Weights of a small transformer language model: learned positions, no biases in attention or MLP.
Each number is 128 + 32 x the weight over the matrix's rms, rounded and kept within 0 to 255. Layers, rows and columns count from 0.

# layer 6 MLP down (transposed), 256x64, rms 0.248, rows 201-225, columns 0-63
[[ 64 181 173 142 118  76  87 127 105 169 138  71  89 205 141  93 148 107 112 133 165 140 125 117 183 141 128  89 113 129  75 127  42 151 112 131 103 110 132 148 143 125 123 163 143  31  73  82 146 119 137  97 164 103 129 152 161 190  97 190 191 128 134 201]
 [162 125 140  86 132 147  91 107 108 129 130 107 136 163 163 150 139  99 145  84 168  94 154 134 141 132 188 108 149  98 157 167  65 122 163 168 111 114 108 117 136 119 169 130  81 127 105  92 160  98 116  59 159 115 140  99 110  86 174  80 140 160 111 154]
 [146 136 138 104 187 106 143 139  96 162  97 160 149  62 139 156  69 122 158 100 114 123 111 154 178 140 146 143 149 110 152  98 159  68 147  67 114 155 101 127 162 123  76 124 143 162 135  81 120  86 145 159 129 129  50 136 167 112 156  88 143 206 172 130]
 [ 98 150 172 142 144 183 184 130 105 142 115  62 177 152  55  80 131  83 106 136 121  91  53 124 171 121 119 167 113 150  84 212 121  93 116 184 217 109 104 150 113 150 165 146 128 106 127 116 140 116 130 117 115  77  84 106 152  65 111 121 133 242 136 127]
 [114 165 110 162  87 120  91 110 100  80 114 159 162 123  91 135 105 114 136 103 127 151 152 123 130  90  90 112 135 159 120 135 136 101  97 124  88 122 132 136 116 125 123 105 140 192 126 166 134 145 125 150 132 101 130 123 169 138 144 156 151 142 125 110]
 [137 157 148 152 164 135 107  57 138 174 129  90 131 176 157  68 178 165 111 144 127 110 171  72 141 102 152 121 155 123 128  89 119 150  97 113 144 185 118 138 136 128 109 177 106  97  68 132  70 154 216 130 131 108 173 101 129  96 143 107 152 108 131  35]
 [159 132 140 165 121 192  82 129 118 112 155 109 124 144 111  97 125 158 126 151 166 126 170 163 119 136 124 129 150 152 177 157 153 144 157 153 128  94 117 128  80 103 130 127  97 129 145 118 155 111 125 134 159 111 129 111  66  72  92  78 146  97  74 100]
 [147 144 103 156 137 117 104 212 145 126 120 107 120 149 109 130 196 110 106 100 163 171 165  81 224 112  98  96 188 153 169 130 148 150 129 166  55 156 200 156 105  97  11 162 140 121 123  84 140 118 114 119 164  90 101   4 148  89 107 101  99 113 179 132]
 [152 194 179  90 121 141 124 134  97 154 104 142 124 135 171 101 136  85 150 105 109 141  88 178 165 118  81 150 131 152 125 150 113 100 148 152  78  62 156 136 125  56 165 125 106 132 103 160  97 118 119 150 126 139 167 111 151 114 101 100 132 122 143 132]
 [125  97  97  99 141 121 131 178  74 103 115 149 191  90 154 100  82 122 125 105 129  99 119 116 137 140 138 107 184 189 125 184  87 144 128 143 134 138 158 117 106 171 160 144 143 173 108 106  87  66 139 185  92 118 160 105 117 130 139 133 124  96  89 156]
 [115 136 142  59 112 176 123 101 150 139 143 125 115 124 160 129 144 101 117 114 119 134  79 124 155 205 116 115 130 132 122 145  58 124 192 117 197  84 125 109 148 132 125 141 170 136 117  98 140 137 113 115 120 148 125  76 185 169  98  92 154 134  92 127]
 [176  88 130 107  95  94  86 130 139  60 108 132 127 160 135 142 135 118  81 118 102 129 151  87 150 173 111  86 161 114 135  88  78 151 143 181 165 146 156 102 139 112 186 159 111 172 141 160 121  94 148 124 135 126 127 104 130 111 148 126 172 130 143 161]
 [104 135 152 155 133  83 141 155 137 179 141 188 172  89 132  92 106 106 156 105 116 120 188  58 156 143  90 140 121  67  94  43 117 100 175 154 122  99  89 138 112 172 102 137 161 168 174 173 161 155 114 152  80 150  41 115 126 115 107 156 163 100 165  93]
 [118 135 122 182 112 127 130 159 118 182 126 173 134  93 131 136 149 178 134 122 187 138 134 139 115  97 117 120 103 154 124 121 175  67  94 131 137 150  83  91 163 147 103 120 140 163 116  90 137 107 124 120 113  73 173 139  89 132 193 114  97 166  92 174]
 [124 145 129 117 169  86  88  74 184 150  80  80 144  49 143 171  90 111 106 150 108 142  92 133 158 137  99 137 189 131 155  56 106 185 166 212  78  65  61 197 146 102  91 138  98 136 115  92 163 130 134 148  94 130 165 115 146 135 169 105 167 104 119 188]
 [ 74 141  87 114 149  92 126 166 119 126 200 114 133  84 168 160  77  78 175 132  90 154 138 127 136 108 134  74 132 121 147 152 113  84 173 111 142  88 126 221 101  95 131 106 125 165 115 158  97 129 130 156 102 170 159 111 142  78 172  82 177 110 139 133]
 [115 183  78 126 171 114 126 126  94 110 101 158 156 128 120  57 139 108  97 139 149 137 151  92 128 167 138 148 157 164 123 125  84 150 183 108  92  76 114 164 133 140 142 125 133  78 133 104 145 165 136 148  97 140 170 106 159  99 115 115 155 114 125 126]
 [130 123  94 177 176  88 128 130 158  78  77 141 219 136 164 114  85 154 124 124 137 144 108  90 117 104 106  94 150 159 128 102 136 150 180 117 116 158 196 110 117 109  92 144 153 125 187 104 157 120 128 173 148 132  89 102 143  34 104 138 120 174  38 101]
 [166 143 131 110 126 115 170 174  84 106 116 125 133 189 157 117 122  97 134 136 160 140 124 172 154 139 140 135 149 100  92  57 101  94 135  58 148  71 130 112 118 194  80 109 131 133 194 176 120 108 120 116 139  83 200 114 188 105 106 162 143  80  74 150]
 [115  90 105 142 140 121  95 149 113 109 162  85 105 107 104 139 123 163 130 100 104 133 110 186  89  97 138 216 102  75 147 147 173 209 101  84  44  94 128 187 182 142 119 173 111 112 103 138 164 163 150  98 141 113 176 138  51 200 118 177 129 116 128 127]
 [144 110  94 126 127 109 123 184  89  76 160 130 168 114 122 179 103 130 178  89 131  86 109 121 149 104 151 109  83 120  92 138 160 124 148 138 128 126 168 133 110 157 160 121 110 115  98 148 186 136 139 125 145 128 118 117  92 155 162 136 144 146 138  66]
 [110 187 120  95 112 120 126 157 161  91 141 147 110  90 130 104  83 145 159 128 137 100 127  79 152 150 168 137 121 102 106 125 121 121 135 156 146 155 154 149 138 101 135 121 140 103 139 119 140 123 121 206 122 145 122  93 116 102 126 139  81 135 167 115]
 [102 115 123  88 130 133 122 105 148  96 154 141  83 142 159 125 173 116 118 121 144 155 143 142 129 176 153  97  35  90 117 153  86  78 161  77  85 102 152 183 166 154 147 149 150 133  83 126 118  98 131 142 236 119 161 154 173  79 132 101 130 113 127 172]
 [109 155 151  98  88 117 136 145  64 175 115 101  89 108 130 147 136 122 126  93 139 136 127 154 178 110 140 132 128  97 119 161 159 110  99  77 163 129 149 115 191 128 128 182  87 128 132 143 156 156 121  63 172 150 143  89 122  95 125 141 102 132 100 146]
 [162 149 158  96  98 107 128 154 139 127  59  76  82 141 138 140 128  97 125 127 143 132  81 131 153 150 136 144 176 141 159 119  89 131 209 105 125 173  76 148 136 138 152 147  69 133 120  97  74 135 132 144 140  83  99 113 117  97 142 134 143  99 117 222]]
# layer 6 MLP up, 256x64, rms 0.172, rows 202-225, columns 0-63
[[113 162 148 119 119 213 130 193 117 110 163  88 107 163  65  98 118 100 138 148 106 127 139  83  94 125  90  72 107 112  62 149 199 122  93 117 109 140 133 187 101 164 116 101 193 119  86  79 107 121 133 151 164 118 119 158 121 140 189 110 170 103 172 127]
 [101  79 155 154  94 131 108 100 171 142 144 146 125 164 103 116 166 116 109 172  99 126 117 119 101 158 180  92 152  86  87 193 163 143  64 176 153 143 144 134 103 168 180 135 117 124 140 140 125 120  97 150 102 154 155 139 106 120 118 137  94  89 109  96]
 [125 137 135 103 137 169  82 152 192 142 114 138 135 116 143 110 128  76 128  48 120 133  89 177  80 146 169 153 144 144 149 146 162  96  54  49 109 110 143 129 147 106 153 140 119 139 139 218 115 115 181 125  91 106 156 120 130 150 181 185  78  98 139  93]
 [108 138 135 159 123 148  81  95 120 117 134 121 131 151 110 150 176  83 120 115 112  93 130 159 143 133 106 113 187 139 101  81 156 110 174  60 154 106 158 124 159 153 113 144 154 163 110 168 111 100 106 137 149 114 133 143  81 193 117 131 108 171 130 135]
 [108 139 131 150 140 123 137 167 164 134 138 137 113  99  84 187  83  75 159 142  83 146 113 169  69 151 120 152 121 106 137 175 157 106 169 120 105  58 147 128 135 142  93  75 142 122 150 107 172 103  82 152 103 136 103 153 109 169  78 110 119 160 145 161]
 [112 175 159 172 132  67 150 118 159 204 148 142 137 117 100 117 155 101 161 153  76 153 103  93 104 129 120 115 145  63 122  97  80 155 132 141 177 144 106  77 122 123 170 121 101 146 123 142 144 125 170 108 144  99  62  98 111 121 164 121 136 109 160 127]
 [ 86 158 164 136 195  44 174  75 173  76 152 180  93 171 172 168 158 120 101  60  87 135  96 158 113  89 126 192  76 173 136 140  99 113  44 153 114 171  83 226 129 102 161 155  82  84 224 140 138 123  93 116  56 186 176 156 139  97 138  97  61 147 122 105]
 [127 122 141 169 148 147 156  83 140 174 161 145 140 197 114 118 182 125  94 127 120 122 119 107 132 115 132 145  90 110  79 182  92 193 137  66 185 188 135  94 122 108 116  83 110 120 161 141 167 122 136  37  88 133 124 144 145 172  80  64 190 105 119 168]
 [149 178 195 115  86 155  65  70 129 153 165  93 112 138  65 170 112  98 122 184 116 161 101 127 135 105  93 166  45 117 190  76 128 167 122 113 135 100  87 140 176  98 157 150  76 126  99 171 141 125  94 139 148  93 121 127  92 128 178 159 150 118 158 132]
 [147 145 104 183 149 170 137 194 154 106 118 112 108 121 103  95  99 150 125 150 136 211 128  79  84  43 150 117  55 134  72 155 163  91 132 171 105 187 129 142 166  75 188 126 104 154  73 111 145 120 133 145 104 118 145 145  96 153 146 139  91 131 133  84]
 [142  91 146 103  75 150 132 127 123 206 138 108  73 108 151 133 110 101 127 101 137 159 130  86  97  96 114 153 103 126 141 170 104 140 111 155 146 172 157 119 141 166 117 128 129  73 186 129 154  41 140 137  86 129 135 128 178 158 138 128 149 108 187  89]
 [ 99 137 139 143 125  92  55  80 159 117 146 175  98 125 152 183 141  42 122 207 111 119 138 184 166 185 169 103 161 129 105 163 122 163  89 153 115 142 175 172  84 146  80 119 104 105 111 137 105 128  98 158  89 162 104  95 144 179 156 163  75  75 154  67]
 [ 80 146 157 154 147 150 139 151 124 204 125 167  63 120 134  90 133 115  91 141 139 147  92 123 101 149  93 171 127 123 143 132 108  66 145 128 132 105 115 159 140  70 130 135 109 188 163 165 117 120 108 132 103 131 145 134  30 182 120 177 152 155 131  87]
 [167  53 116 117 139 224 171 118 123 124 170  99  57 142 117 131 156 118 104 109 157 120 111 159  85 108 171 205  80 175 168 223 162 169  76  45 162 102 166  96 129 162  68  69 116 134 119 181 118 129 138 131 153  57 147 138 109 123 123 106  90 138 127 100]
 [118 139 112 163 130 140  97 177 132 106 185  61 144  90 107 133 106 174 126 123 156 174 120 110  89 113 100 165 108 134 106 118 185 191 167  52 222 140 169  93 109 107  81 153 148  75 157 151 128  44 162 172  93 146 169 126 110 108  77 146 122 163 138 103]
 [117 150  77  85 154 123 149  50 129 183 150 138 144 128  97 172  77 154 155 177 114  81 135  97  92 121  55 145  81  87  90 130 149 146 156 140 184 154 152 116 128 141 154 106 183 117 143 150 131 109 119 118 134 159 173 153 152 161  85  87 144 105 104 136]
 [131 130 137 171  92 158  80 103 107 147 223 158 165 146 126 117 114 109 151 105 108 127  95 161  74 158 165 106 128 104  83 210 115 111  35 113 156  96 130 113 125 142 177  77 150 114  86 155  98 181 105 149  90 134  97 101 151 147 185 182 106 121 135  80]
 [ 40 131 167 131 144 138 156 137 154 128  90 102 175 119 134 147 120 104  86 108  92 122 116 136 166 117 164 135 135 106 104 171 153  87 140 151 125 187 138 143 217 129 137  62 100 186 125  90 106 132 152 104  96 145 154  99 165 114 144 134  70  95 106  63]
 [141 133 124  72  93 104  78 101 112  95 135 141  82 151 142 158 198 147 137 178  95 112  90 131 112 169 124 158 120 148 106 160  42 141 164 211 132 153 151 105 102 125 158  89 154 156 147 121  61 138 143 108 125 154 128 116 190 113 148 115 155 125 134  78]
 [126 107 187 145  89 128 102 103 171 166 193 139 110 125 147 108 120 100 118 164 150 183 146 128 143 187  64 123 100  64 160 134  80 119 143 117 130 108 151 126 153  67  96 137 134 158 143 143  95 109 108 118 131 132  82 127 139  92 130 125 131 138 135 164]
 [125 110  90 146 173 127 134 110 158 113 152 157 143 167  74 154 120  95 120  82 126 142 130  76  82 178 176 129 155  62  91 152 162 106 132 101 143 144 185 139  81 129 187 155 117 215 114  73 132 123 126  72 136 160 147 127 174 140 136 100 133 104 129  87]
 [116 115 146 142 132 106 110  48 131 134  72 146 131 157  87 154 140 138 128  78 108 127 142 162  90 193 110 138 173 138 118 126 137 137 188 100 108 112 204 161  95 126 191 169  47 181 114 205  82 112  88 124 164 135 127 162 113 172 121 100 107  70 132 150]
 [145  96  69 167 134 139 105  85 174 114 117 136 149 119  99 150 148 120 115 100 125  88  92 179  81 114 108 148 128 147 122  99 118 156 124 132 142 148 138 124  89 138 203 109 133 153 123 145 103 140 138 108 117 122 108 141 158 128 121 120 145 152 145 123]
 [137 157 144 192 155 121  50  81 182 113 167 131 177  67 132 138  91 115 106 136 101 172  85 122 197 115 117 128 150 147 145 156 130 118 146 156  99 175 148 117  96 208 209 130  86 175 136 130 108 123 119 116 110 149 142  88 122 123 145  96  43  88 132  93]]